Part of a small language model's weights: vocabulary 4096.
Each number is 500 + 25 x the weight over its row's rms, rounded and kept within 0 to 999. Layers, rows and columns count from 0. Numbers have three digits each. The size before them is the row's rms in percent of the matrix's.

# up: layer 5 MLP up, 1920x384, rms 0.0393, rows 529-553, columns 256-383
# down: layer 5 MLP down (transposed), 1920x384, rms 0.0292, rows 529-552, columns 256-383
up529 090:499480494486473530480469514492487530549466440529504533520489490442475500513516485504485487489506536493520512511524496486530528488517503501476520501508488479518482459489492518508466489491564487536485478476485534501486501491489529510481496488447464456505529561506498468537530510473521519509514525524516482543504509506515498496494499491519505480504533482567528520488496486511465468492442
down529 098:533504482505550525455519469554456491495498488502503465522475500519479532481475485511525491490502476456485510495493490464528535499570510460456484506515499523476518509444470508512525474518503522489440528554521496480502493519485482489497500454512513558540509471483527557510503491479497466486509469514460492471517542519508546466489538501527483479456520468473504513510501524495501504464457
up530 091:451517473523434491477498492542506451498483493504484488465498462492526519485493474453536488506500476475488471526506504488478508505496518477529497516486493525531525488478472520475515524468446487480499565493441487524522475531475487496497520515519514514524505463493477494501528494541479473494494521472474523431485512509486490524481456447518523504469480498523472511457526512493583474506480
down530 091:442534513536532527464495447533502524489463481506479501502501471499531527488503513500515479528508525536538496483475484533469562467495477546514488516508502466465488482496549496501455517534532478468518491490473505502485489509471488492549502515488495459521488536565543471501478497505498503519518519491494482499458488462519487501498491487479506521521527485515522506540450519513520505540494
up531 108:503480484507521492468484495546449486511477470501468491453514478482543557494522535475477510511472518469460475517482510520506478488410495526493502502516547457497500543544536522488532504476476461472556491480490534495520484473483485546469507493495530491492509488468530479498469497489473525455500509525514513497477517489482516490485469493487508527483500477522530461480571513478466497469487
down531 109:420509468530476500541550520490522500537508507506483502480483498508479515528485481507471468520519554539474477511497501508457484507507518479516481475460468495502529514496488472482556538546480490488510512485460523509535484490538522503508527505469479521470517493491477466533466477490519474497499493458480465502511501556500454515555470503490488507504534470539484473486481519529508468487511
up532 111:498510518515551519494498525503488520481490464424473512485441490553450499493520494497490495513538504492523549453488518461522465497539497506474487502502516468545492517489504496520512474510477484495499506478511473498511536511506413519462483513464500517490499521499447484508453495497454507502462553478493502513501516473447531460499551472461484509503541524498517522505546529470490477504472
down532 125:433529530509544567487487514532503448457481483527521488520449495487542523526485502504507424528487531527495489502465482474505472526477550463502453481539519514455445499496500522503526501464482556502466497483509509497479528491527522515486500487502492509542512493525466527495509494507517469494497482461510475476521512493510524541494524524543525513528497549510545495465481501443495510494537
up533 104:495472482460478465498492481513516482518483508507491521516513518468547460491526499502489505520490516512452495516451513547481525510493499493518508493480526488534527478517507525475537494439475483479469479472493504495457477511494534528452492494504491463480465488504468460497493503487490507479550525533496521481483520482500546474515498465495481492490507523515508477438542495534511491502509
down533 108:478522536471446465484524508500497542507503477514489498483522500487504494524512517491514537519523481529509448486458530515515472468484527504497499452456484502464543510472446523410494507513543514485500478523477472486517512471494515514509544466504553488508484518501522474503456507537480466482539541503523498527491521523501449508485511512469533475499545521561476519493550536482517489509532
up534 107:509502502491481472469487518490462489488497504531450531550506499492466508490506532498493491486507440483489516472480513507487514486497482536492495480530496532506508553514486474546491535523486499488519508493462513483518484571503534490523509482483466452514539537503481532543519532500521484515506515492506492512443499492469488525457487487504518500496513499533492540533574518518494502461527
down534 113:536511513502520474515459493474475512536477465447436538523520481484470460509463541490526496516499506507511501470510483503516456522502497503530419512503487462496502485523521506538470517450504488520554559501500475492463521538530489492512511494497491482518496501471507541518529524476523536522537523490505510473511515506471499497492525498501530500481475435553501530512524498565502502490474
up535 102:545529540491496493463506478519442529562499477500482556472466471503528492499467498482511484502503522487516506484503490442479483529527506470494509517464509508518485494515502490505533488501528456516532497461547485505482511526520516513476543522507544473492476455470483515501523504536521558524537511490506554484465501493513529501550501496495513476484531466503472501496503498476496485565505
down535 103:438477472523502484498508502500566534482464534560489492519516496483470497467524473513513457499459519459505523485505537528432521488521457466472501504468488524474533487479495492484543470468492501525494519516475509501497535506481477516525512511474459486419480514507476500515521485499483490538450512533503479513482498513479480496537480480493448521524471511550513512523465486516529489498485
up536 100:499519480518547492498453562523498483516479466513518500479503565510479500490476534504479508514482494487529493470531497498482470520525534501520526492488487498471535510505496512519502464525515514495533504526478502485503463537485524524508517468532490479495469493496487552530474506501509494511502543483512497476456546478483495490525485538458498482517450500528518499501521492484510467501503
down536 100:466542502545495527499482507540472467524515506492483523453442496538515490528525487516523482490461521516511472478519539477505518515514469517480469523474512473508507561520499530513524503543518462516517460521501497464472518463540460502476534506465487521500491510518519516492471521488473475550522525514544522513521511512557509485478463486498458516509505501490513501482480516520511496515475
up537 098:506515471516485478533494486486530505509477505494427493515483519528459498486513471549515505481559495482472529504503518480501540474517507490482515511464540481479469521507471500522496521478544490535540502472478535457523477510509544527504514512445483498477556440491438543492486523500534520449510503507488518530523537488473499494539491542474569483537513541535477484461511517517480503504543
down537 092:511435491468516491473451499488497557490506507492495506513506483506483468476504445490535524519451521524510519438499466497519495523505478527529452492501519534497498490498495514515516464512508541517481480530556529528501556519499522519526511454510502498464536515550538502499536503512469533482516498463497491512527506500521500511521500504493466479531493473509488539465537458522474506521498
up538 100:519456537516468519476505471508468510497498493484489516508523541478481521512493512517467563433515478480523489499504504511433440537514497467522534491508522493484487492519487482508501483450497493478542507492507461527488483519467461508465513474514492535513460484488517504539514568462494497542475521490527517475432576496449502503497511468495469531515523463487513528485548491546484504506500
down538 103:491497472546479492480506468512554478497469529486477528468560510472478543466555501497453478505465499474489486475522505541480502488483474488459502526550476528468526526539460531514480471510496455487491537501507485515503524509475499508438510527473522490498511513522529490492510508485530534466483482474529448496518523534528482495447491501526529485501480511495521505465530504496504495501541
up539 105:488506491476549564522464487491488457511463470433492478494505530519520495534511511522457531502494512501481489479489503448524428506482501471505525527529516458519467503503507529530483476515493501496510500529541502499511541510514461548498489525496519499494476505498457501515488508497487565570506541539563499510518514484469500491466512515490461504521515517512498524486520498502487478522523
down539 101:487489470497489514505514500496496490479468448484504550491517476472523496530519521544506529435520512498551468482479490509519476482540474527470498448519499463498479548451507479526520520487494550506529440504463506511501493517507496492534484425535493553485521491497489527482478523544501460511497469474488505516510438522488495504503510508494488519518469494532483499541523477487497481484531
up540 104:518529502482515488474504532515504479500459506531464526483508462504468519486456541556522514484475490501519505501510509497541441490528504506470492519487509507470493521471502507511489492441490504520552526535489527456515438516497493504479546475471491530537519498489519466492488500496499485511492532517521493474490542492422517521500473449534497503481526471484524501486484532463510501491497
down540 097:505537502535469489509552526494501516467462506528439507527510540518491487507492521515562522500537538478478454516467473498486464483499463525535504531467551469511486484516506522448476548505496488485522481514521516504504534498526469505472540547520549460467475472473509484461520488504521479494522479504501505479518494522524493479489513485496526505510486490510524546482538479499495504531472
up541 096:457514500484502516502505477486502500482504529492511489505528504506566541498480473521471485529523454493470516479492474525505515491491485486446560500505520462530461532490506477486502497517478493510512487525541502520513457510477456531448482469480552479510461523454521510501464538499472505505514506500497490459496479507528472520498453471478473539524498472480513468516529511507540482497460
down541 092:447524483459486461468512515523505475498484504500526500494478493489449495532515485512486494497495495538505481509494506508480460509518513463497471513564477452498502481503522501476498501501497542515496484454475496506532481490511530479498518525531480517540500497561500449540514444547503501529507504521517523481496508510504497511517542500492497455518500495552505532444525512528553505517458
up542 104:513491554488522498462486485480463501507494492485488518490513505511469491510480547464494465506479535506485522520518545464462496508487483468486519512481535526513462521499488497521475498433504526468523491446524562491454500558528489530525512508504480528523520535483496502521500490510497538508469501514528514493447480504504480441497467504461455499501543460523474549533528499524521501461474
down542 101:456531525515461472507517515480536490493504507508497524535519483509494489535487488482520542477536496488516457516501503529457534509477492468438505503533521530505509486497533480496489505514492533577483488514526457520490491516500472505491489482463480508501490476552492460492533516568513526514490525506492531496505544472480524504495469506522518504521504533554558512497477475444525489495472
up543 105:554491496525502526458475494509494473472504483449457532498486497509528488495480513494527524520525510516503531469498489522530496508513487484528512504483521481528514463481532507508509504506533509550529501482508474519470516505523498514475547535436506518474491489521527487488529484499496533497496464516542476507468478476478541519476475535447534485519513507467511496517511537522472497485491
down543 110:566495471452492497478489511514541498501539506465509451497482487476515470475488477513480508489493459503477510504479491497509502464534470534532516488542496430505488501502497504585450528492497499497505503497510454557488514561552508507503487476481493496541475506535466496498493493472529501450523453535506503535506461500504499479478494490486519533488481514502512495460502499490498517472477
up544 093:503526534506496504469553491491506492474473442474487537485488548515463483516475494463494516453488534479485523492507516490502499517493535487515527489493496490518495497492510491498473523481443489442502477475465535467508534536472472506538555472457493514461483522506504463451495523545447566499527560548528525496480463502508468489522517496495460480522512501515527491491496526481498501535502
down544 097:423513493566506503512551475533493487515521496493502509499498521540471486483511485534454495514495482513501482480539534474473491497523518565488474527490473476474547510526479481497494556455485523504501513506477480464496517500499515473495506528521498481528496503499491507492477521530499494433507511523480509493475508522486491527524503484547510504552498433520487519523462501497483519522497
up545 103:541490489510521503468508466514506512502465518529498491476500507540435504489484516465522540487501492482533544522464487494524519494520521468469495509496456517533491506468528520468507516509514518506474519463495486480498500499505490493497491486466520534506521504509528494503484514504457525471457463457504514483466496498457497501519507520535515506491540480511486526465451504505476486476492
down545 100:482489532498514507479552503459523507529499552478487473539484504504509526483473480496502491482528497516543487466526459478488507479502558493431512485507473496505498465536448535514540502512475423510459530472464503499504476485544469521527493527474496510520559487536556495466537551503565475502538493498553528507486476526497510517509526474476502518464507483506495507525500461508521461508540
up546 102:524495480488533513507494488510533520489486502516450514481521544488525561487516505479479497530531502501526540486485476492514469494463518519468501520518522460536487532502507509499495491473508490521524499506493515508556486525492457477449529493497523536528541497481488495546534494526477516464478525488492445483484489491506552470471495489465515532466530481502498492455555531468497492441448
down546 113:419478516558512485511482529521510476521479519498527505491505509494488533445485479508522485476499503492471516495457476493487445486491520490494531466480494508471502500498466501489473470498497512476481512497507511480515467493490493517486498515487481484506492479536509464538474482472536533531481529487502489528492491517519512503522480499469528493527563550537489532494472465477485493505476
up547 095:491494494498493466507508506506502462477463457551471547540485478486501501476507486523478518498528521498539465531471468498490516478480543481499468477519497500457492543489488512539572482464494462526505532481504488503493488506513482503506543536480523549471500488503514529558547532479448477451479508513475493503520483511489492533516474469506488493469498554473494491500513509481495467508494
down547 093:430543535506500503510513452491474526511481529494488476496512487532487515486479495501468508486525475540511520501490499503517467498470469528469544515498510547485482457495511501546434464501490526484526481533495508477524522488542526481511472457526507492513512454475479534522488502507547523495520503482482494507522512519485547483501482512549488528531502495534497480500481520481496543503501
up548 100:517517504485509494500536573495542498480499496514521514485493512454484496439486526460533504540548457494496510502455516473490525520506507489480555477508495497569498484526463518525507491532481509503496536488526497466521506456450501533538485528467458506520478472519477518539496502470521465466496495480490533494488512542473528508516493505461512536491506501556470524478546448504485505455444
down548 095:534494504502435517514494484502522536516490540490496454494469491491517510465527510476555481486481518553476500454484513505497510508502474499530488547523515479522498540521527502520536484462522496484477466507486493519524497515515474505498522472502543497527503567506550474460538491516490544524505518470509508446503466487483509515495513505465487475441502459530535463536495511482484520538447
up549 097:498479519473501519476511514537478515500577510492478470456506475502489545488494495519524508534506486495512491468507468488521457489521493535501507495498512479518543507554484479498484486510514467468499505504467492513533499499467496517432496489485520481525470471520498521482499480526498520487526547540517500489489506517529490529490508484506481500485505514520472540501495495446484514482584
down549 099:500520490447504547508486500532496512496519474469485470488484474515509528488498505493476498473552499476470473469537464518505542508487478475490494490502485513501532534464563527556473536507517518482546526500500521506486478507485481503445496545486543526497551495533463459468470486514494493498520500523495516512501526489508480487472516475508517451502470490512483486487488517548479527469487
up550 099:520492520491467502472509518453477499446500497502486492497500501505525503524442509505507507491523450511495463481506529530481491514504527538509476461494516488478511481520495467520514516504524488494485521491437533521509529492497487534467496526484460529484522520498488491523512548490480506493509500518519517491462486516501500451487465527485529498532545523520535488509449527503509547517535
down550 098:531503506574495483483505485496511465442481483496511495523540484486470476509497505532515485524509516554499498494454481422573482539531504476526499466497483508473507503521511517533517523506514479518490499514520523518499510484520522513506479506513545512498467446458454466480518507495510479489468480501484479468456497510496489481522516457489533474480460559507485501479551512446486494517486
up551 094:511551513538524467489529536525504514527520486520484490513506485454487502495516501486485504588485517511542493464520523521481481500522465503457484516505517508550491466562495484524510516490528508481520441502465524491487514512477441531511452505512499548501518463496467541503474514477486533534511539498507455479490483501510527492494475462475497510505523492482501504464507479473490536511508
down551 097:441512484513487485542497459548453494474511479497502490506477476551510478478515477527528518494500484522494538551451491508552512488520527495515510485486533472504471532475479447482502531500499519517523480447581455459557519477496438478463487481462467435490528489481499521492448538495526521503496479491507507506463501473477515511528479515504489490473494528535523494512466467548528492518510
up552 098:538471537479482487487486504492488520490489528577475474500524501495471489513492503465465508459502484457493520496534498445473470497446486466506549499445496500501507539532490502504526488482509502506529466535530522480499487500485492509494548528464521537465528538480522499507522550500504474504503506468461534485513464488501457465487508491483526495534492505516492490512503495520492501524505
down552 098:502518507487572514471546547520480446510560436475514502515477512508510458480543471482488536540509521526541496490454484450469514484511535509468502523516521471493497532498504491547479480537484524549503485452490501525468483510541503527481510532528418471497489509524517468459504508488469481478493535492479498508501490521515508495535499498515464527498526530514512492454448498448520520482489
up553 098:542491431493486531449496509546496509507497532439506512484441487484496533462497492507444544502530483503464531524507502489497489500463477497506527517463467504515474469499427514461512477472533501507462484513492514474542508550473487523544461502486505469493508520491503544559423501450451527535529504511513443515512471503481505490505469521527509489508499484519483516511499484508483501523505